{"num_hidden_layers": 16, "num_key_value_heads": 1, "hidden_act": "gelu", "init": "uniform", "init_std_o": 0.00377, "init_std_up": 0.0213, "beta1": 0.95, "warmup_steps": 200}
Each number is 500 + 25 x the weight over the matrix's rms, rounded and kept within 0 to 999. Layers, rows and columns count from 0. Numbers have three digits each.

# layer 12 attention query, 448x448, rms 0.0297, rows 31-44,95-108,159-172,223-236,286-300,350-364,414-427, columns 280-335
456491545487548481476550490499475460487537505522513508500496550480529517505500520536512500495551538545514450471521523513522498518522543538530495495495487489495495464511
498470505482520516509506450466488474516479520498487512505445508496537455477504490504481524491546471485485449480469533526518424485458480483517486455522509525490512468491
492525490459509485524522538496500498499463478453489517514471508462486494468424461492499462511475539518536534475479476508525504473474527525511483492475480520509488498557
459515487480461516482492494548497525493478542483513551486515492450496481510470544517469533496470503477519525559525483469528480474504467533470507484473493492516520463509
471491492476491466508496524489460497478474498498477585499529484496524527459499477504434504475485490455492524523497465512502482507460483531477521501536469462485479483503
509485474506511489491464481504505480463529482565525520525505487489466496459498490485489478498525498487508508572477475527494502500523510518475509489500507548453479496498
496451505497481489528560506491504453485508492505504445483541518525469465525462515488498520524528494463497492540512508515513472503514494505498505502541519483497448484500
523511507527472477491514519516477468523467479505499498491494451438498524482490479506482505511514506466505534516490502489485489538483555504470532517497485524456541520482
490504468491488493525541464468481502492498497499478516464540494498490482503463502511480550498454478496473527546546529467539499486480544509484499495521476496486472505520
482477513501471453512486522531494498511468518465507508518489533537493465501491482488483492464538487524533539479515518524507500493463494452514512477521523496500496530496
486514470485501522522519504485530517485462488522512508540512492482491516485521515508487491516495495513496479501530472493495488489437443504480527554550478507508514534498
500496493527493497481495493546480479526500467517502530501506498525528541434483516455526485480488487486501503509444479537485498524500522464492537485439531460466509506513
491525497496467516512508484482518480506509493521509512524500541457523495481516504476493501489492515487486499521481477527513478463500486498464543503498503492512480472519
508514490478494482444494480539508498509464491468469496480549517490500503519548468510508498508474487477475515547485507476471509526506450481519495547487500513470462465501
507535534514519498479545490505501505487461488502505505493497465492531501496524485496515509524493488494465541505485509471507468494443469531474521474515519481482451495500
491491514512524483531488469464497520500487502476492465485499463550494478455473502469523461527538488510505496495473485499520523477540517482537491534497478508551549521501
532528502512533550516533499565463539484499502498525488486485525520494536519465488519507520502488480482515466520492517515495479483480509557487526466489497557503518503497
518507501473467521492479471506508498528494520522518490484512505536493512450522487469498513503499531527522524529473449489476493487482469498517482493491515514489515453468
522531526486526493502532479486544479474486527502495475482513482493536485488495480510469496501482497531512460491527575484441483513519488512509486502539506512467488516495
497489488510438516523483499475472501493528464470508497496471507513536457470495520486463522517500515478494522491531484523483464482527517515499510483526520517539500530468
514504535516512457499521529514530539483546521464475507509494497500483465520463509518470518476488481485507513534507522517501479506513458511513485501503517511502504541481
561528576505540539482513505499484545514536544479530493513524477513535479493470485506490581521453545477494518499486576508477568485485524511510543455501519544469512475507
507507534506472498473502459514506510492465530505525471527501496475469505482528453532487485477501451510518487496487514505500531491446489508484495488516501487491466518456
557525523533537490513440473515521486502524514507492498488515507465530478499470488481454534449482470488535497480521510492535544511483521503465507488514524505504511556522
518532570486471501516542525548450519483506479494519541533519504466566487497508526508458558451482508469471536470526509485499568485511482485478451512476517516486489497499
489515457519511505511475475488488511502466511474517518489526512478444508488492480510509454497473487479504475490490483496511471494504438519464502507524504521539445539481
533506466475540487520453562537494517517510484486511497447493503497537510502469509503520511478489514473522512499494490533487503511548495486509486487511494505480505475501
450534485446478445529459521483535477462498484459517499516495504490476519494478480466468490473467447487581540472533430514504512517499517460536477492497500483460472495486
511482470524540506495494517498500488506548465536511464479527459522497471467510534500498488513559508483498476506454495496486502514510511524479553525490510498487500499482
496500526540497514460531491544435453480535516499500480486521580538502489491593531486521493516477486543519478519450563523564476504500510472554476494495518483481465489475
512509508513487475535505519537479491521474468516524492461500529488528524518467518542536489496477475521518548525436500494502482519495529541495467448434512540533509480486
538481473456456515501510491484504544464532507525523550491536489501499497488453456489550515515506494485517498506557516516479538489491544481493481497490468434459522506473
481497505529509514487450459497493525522478547491472494520514472451489539513491495505467493512517488451513543454494558446502519497495481512459462485535535443477501502528
499509535531453447482477506495472498469517431524464529555495489515462471497515531489447566525506481471464539586542515523530519476508525513505541536540521554500506533492
486475499534517488523494547517475512479528498516514529500523501498508487546532507502490457474469494490462510523431534516520483511547508559525474480558493451510496512477
503491548468507549506517437498457471510505493514491534534523502525510503534438505489530551470530478527491472511507499498522578458460532534504502514431501496511547481516
556494544481504523461494503469507511523505502508500518493484484490506512472523494493484516523475496484481505512482487511525515514481531463538600477505476511512495497520
575514460528549442427513476475517538525471529480531407533511481503485534498468529518509492439502456509460532491560530458502571571459523526424486514523510469525465480493
535521480484490542564513545548535552475502505517509520528520524442509476488533547556472472521440490431499501543489491486492571499489486527478503512508523568480511434480
499470531538517541545500519530484494550489489528478507476465464471541480468514476532487506510516537521494462462461541519496531480491516467460546461471531503475514553514
475458468514455584475462476462521499497586494485470496475526488481506517494544523475561500505529498505533492509512481492542465478484518506450467478504472486491502461477
421497473405501503504487499526505480516464489486436456526530504576494556509491465533483467539545485457512555467537477509482481483555519500439558398488513534511480503544
481514483505494441484466561528505513553482470513508486537477512527515490505534530474543467511457517520490544525495545456503485497493519489485495509480548497506484511526
456502490544466514514490533525492531500539489547502506465498489514537498524499543510471493507454483479497523500495487500478496497521531514483506530512486447516494489554
529485530488520488533509498556494504493458516482510466523502491480497497517542457492476523496500535463469513508478531514526501488522508511547460496496531525530505534463
471505446529456451470506498536534467454507503535487550523482459516519515495494541442525502501513478476502529528506501534493530523504479512500483514489505511498530523517
507509498550513521468550500485537521567459456484495522509494540487496473517521491488507530487549495500491473514489529550479501499507488501511517457520526501532472499509
516486505545490466513495504461489541500507482534489525518499514502472479486488482500429506506478470464500539530542479523512512496501511503492501523528461509516498525499
477502500516513497470522481499519482522548510489491473537526520455449491500521462535505516519509484528467486477481463520508478517489487491515472478484496494492490504509
471532525449474471470490491463487487496494528508494538516540491461456531451503471479512490505520502524501498479529458468513530492493439579533505548492536505514498475492
477487502520461474509502512503533536468506492506507566497478494476470557452501502470545543506515449495493519495499505481480491508460544498486480522522506494490483522461
486471497523467486483483493472474516480521473486515491505520484513542464529451508518513537481508480495473504522465514515487499478470470548479533467510524486507499478535
507503453513526471541535509498540486525465483506466503511516559490521479534517516497468465462499514451514537498507476531482517548525446481489501540494460456483510485541
523506536529464529488486487515471488490543555462545490506486456496488503537489508541502482497500535472542486490481476487475511491541465495436492494490512496511488584498
502492495482483499498496539530494489461516473528479559453522476539551510501569500499514503521512535546485537538514495498513499504522507517476498526527483502459486457498
458527538510476493476552470502495485463473495477507521500475520514487480515533492476481462474484448436487496488523481457489505536488491527539466508513514578540500545473
484497458500496487529507534517458489452507482492480534485508492502483508473497497517476508482464509501464539485483521534517486547490473455531504415536509533495502468517
495478441509475487493498503491488513530468467503469499485470484534536506506504496450530480479526525451479497554479528485477502505515545517508516532525492478533478512503
457473471496483484488497475506486500466549469475483529480471510558542484527509479473545473476517499462499467491485530531495492505562513452480477484476484496517480516498
522486503501479494515485501479480530507530467503476461510478511503464513529495448473496480517537527532504487513480536511512501485518497521478532524493509509515463504466
509523483505480458484464502496491486491521504499473534556498431452514555503451513489465476521531486477499497504497488493474491497514488541456508501551472467453499503504
472515459467520506510559495498518530555524527492486494508510498522534489580484499487517524492503512505501493490519534494475467468509481516512479460482482470522468474482
531491520532491453515513497500473488460513459528484501524512491538503455496476518502505505550561493492473489536522495533501523473512486518484502532463450518517470522530
473476500516512513466533525521496500501501486465475505513507496490505537517491459511498536539463515514485481521479490493521463517475491539468521489516503540527450485496
497548545438532485508556476461486498486497531494475521526553451467469536486468536506487539535506474492499505464506510477500513455454481523546537518425532514500508489472
509500463502489477469546494510502536471539481504480553554468507509479533479466495492557521463527519518476528486489509518491498511454511494484507547490477503525476482500
502510494543505442521516506460455527517524553471520489436492518439500472526501498528491534492529503519542528502504535516497557501465485502484478494533526501488507494499
518534480509473465520514484499574474515509499487439545526523529436542478515475457525471497522534497477516523486455496481476525553493470528452481510507516463437498506512
499515518496471537516504484541500509497499509472534475455461493482518501543541490562486508491458515474567435466428533518477489506530455434494517485495526526515485550520
478476457497492484506483513508500467484504464502460540453500451453602515505516501513476466501480514499544527534463476469473466493508501509472507492512497502537513462494
517555539484456488474503500452513497496451529467491513537480483511523480479520498505465499494467494480506523491515539465494534493504531537502503552516525560523523541507
432495443505526499518485500527527486501477466564419484507515499498488466499486540496467545533478508527494491454481542510491436524453494495525495483526517473506513516516
542468497545521481482481500482485502570471477455464519495493476548542520482517487499511482508484534486469483468515502526513529488548517473515527497491474445517487472528
525500479511521484463522466512551471494470510467544480529480520519517471496538518444526528487498462459461487534535521498517502505457500465519532497485512488471511515501
538515488505493510539479501490474508493504490502516492468509470531473519484509487513488480486486546531519502469453517554530537507468543524467532485490476490516460471512
518510523482495502493485485491472564520522529505516531518522537493514459534477502473425540548503485521531500518483521526446473519483480518491480482490474477463500517517
526497520472499532478520500552481529538453503519494527494524550534486495513534480525512498546556496463509491481466513509500517510503483520505500503498503476496466453503
515509520504486445485495518524499524492507489518503543505478513509488434489427480525499526516497471500497491581507511488520512495522508507505516522560481502445467530547
491483472531488449473509518460469494466495464489509462480461511532484484514497524475509508476464499542550497533484528459508450480469540530462523501518535491481514514482
500551509487472482536510504516476527482518460469519501499496486507437449492489476526500540463503483485586515478446505528546512441477482462515502468523527478514487450492
500516509460496511497511456514491495468504539464457519495506509479520479455496507504500509480502512474507503513500471519477486514496485471504546492511472516521519481471
558514520559485457519525510501470470459514584530509542507531443485488481462526498477508496478540468483497498520520502509535560514498492536489488516522482513487515444484
472522528486472495508534499466547508453463534514467548481515469444503497456478520514486496524463441452489527543509506462485606525549491483482523497509527504423497487469
527501507549541480542487542558473458490480496499477514494480490492546510509485472516445474476489505458531499481500518468479495494487482487464524492480515500447487506519
474540461486480501512512496469501508513504524532510479510495502471536536536536549474504509486498471489505496545505522497493518542456532474503479467490514481510483503522
549526513475536467516543467494504528524511521506515488505509466487470532502503488482516535494461507455498552479473460495486526490494518490487502496488526556513568509487
511482464461505486507554532467512511511507510463469495455486464498523520523518478474483540479483534519477510477548565443485544554524529439485487481527465446523550468508
486506460484508546522490525504498466527507492546506460506500455527465525483496521509499455480490518544522547479494494499520493491496502535529496475535471537496487529511
530480480526496473519454502522497535517553514503509530491476465526471466536463509509512491487460499539488503489481548526503440551491478547524474474484514507504472499495
537503512507496491436536490508482491511474490472510481503487499488464531493503482502507546502470557526516468480498528537513522488515504508510514543476497533512532528531
495448483457482553467543539504516526479534519574500488533511490515513485480525540456456504504507514475501506505455496539524481449528469467499485501499497477490523481450
540467549479501525498529500527512451515520560480510509492485517481511452499526471503534530490544527482472473490470514536489474440532522486496410513482489467520546523471
506508485533447506544507512507501512462530527525478535540548493425511488454505529508502519505463478499481538548491480478500463528479518540460509450512496471493453415488
482500510470485503473521499501478497507474490495522519518513468461490528495464485484471541501488487508549535505506523464488498559491460523446511509464516468486508527481
526495502522464473522509495463491542514486499502485561496536471490508518493536474521511488500484532504492484483500457498513522466506535511517481496472512518465510499522
531484549518543485486471475485516547521471479478568496493483488517493509507483494456492523515529513465540493507514522520507518492520480528502486521511494478511506553495
486484466495531492580481509486525505458488469499497457478498533520504482485498520508477508532492485532515492463500531511518460502518520469517524522520482488501492487502
513524477477484524477465533458499497484481504545463527517513474506488536461499478483485539481497518488518491518518460496506527526454465465477540521531484516499507501495
500512491504492515523493509431522525481554483528529472528527489476514500475507527486490496497535515498470526508566489456491527508511517486486508501492543508494498568472
535475479469496517469498497487504494490515530509522505513527468467504491482492480505503526462498503512487517512502527515471510481492461495492513505479488539453494536519
# layer 12 attention key, 64x448, rms 0.0317, rows 30-43, columns 280-335
504494518491461538577500563557487529499449503540526512474509495489481477473520521551495547486552497499485468491524520502481496506516460504501496484505486477462486518552
506523535509548525481479557517521446507498440490531484537503496498510457486538501484496527493490486454516480504486532586512433491507512535506502448526553479522525499476
493458499449481529506532481469510519471531523497505537497500472485482496468538485517500509509532520464511539497536515513488508529532472476507496495460511532502528528459
496445491451499477494538465482490515506499474513504496487485489525486480567489501540478503473479508499526497498493487500514505478499492473503516510509504518452489518533
453546533477477501541515490509472508457517507513473519493498508526467521489529483480501504487511548452503524503465434529482470524497486505526440486542521460525507515508
475493429545467494503507531495482504522518506495496555470518480476558488516495516480480488480492508503496472518486534489507494481512424521511494478518508486529480486524
464515503539517475491461523499520526515512513510509480465496441540490510495480485513498515478557515513497494575491499499525521516493507523453543496475530515509488557527
520461515465513479496513493501503469528503486498522533525484530466460444530476503505473492441455461487466506500498494474545497497517456471471527503522521506481543479482
494476500463514495473515485504494510507469512540538502469558509524494525509489450504476516525507506559515511516498452465520489497475478502564460515492538527485536528497
473501503494514503465466441487503466471497522495529548491487507471524507443481501468492555470476486544551517496511472513529494452481512487563505505480500550476519473522
484504499546505479511507508516469497541479501503500510503495454525496503508500510537484511501523486524503522520545492521499506512490456473484507473538462506475532493502
500517514522493504457513490472457543539511492467530525558491510468508492494509483470484519449503491545520474499579530449485493578472472501504533529530538491466508502520
519453485521506524503470487516493480443509456524486498484487429545482486473482517518481487474501508557503448513483503552470467516495519490452448519462504520508491525458
532531493491519489530521499505504480529531501461510495504535508505588497510522470517538512530464472450531476448479468506474485452452499498489523492485474479497474457462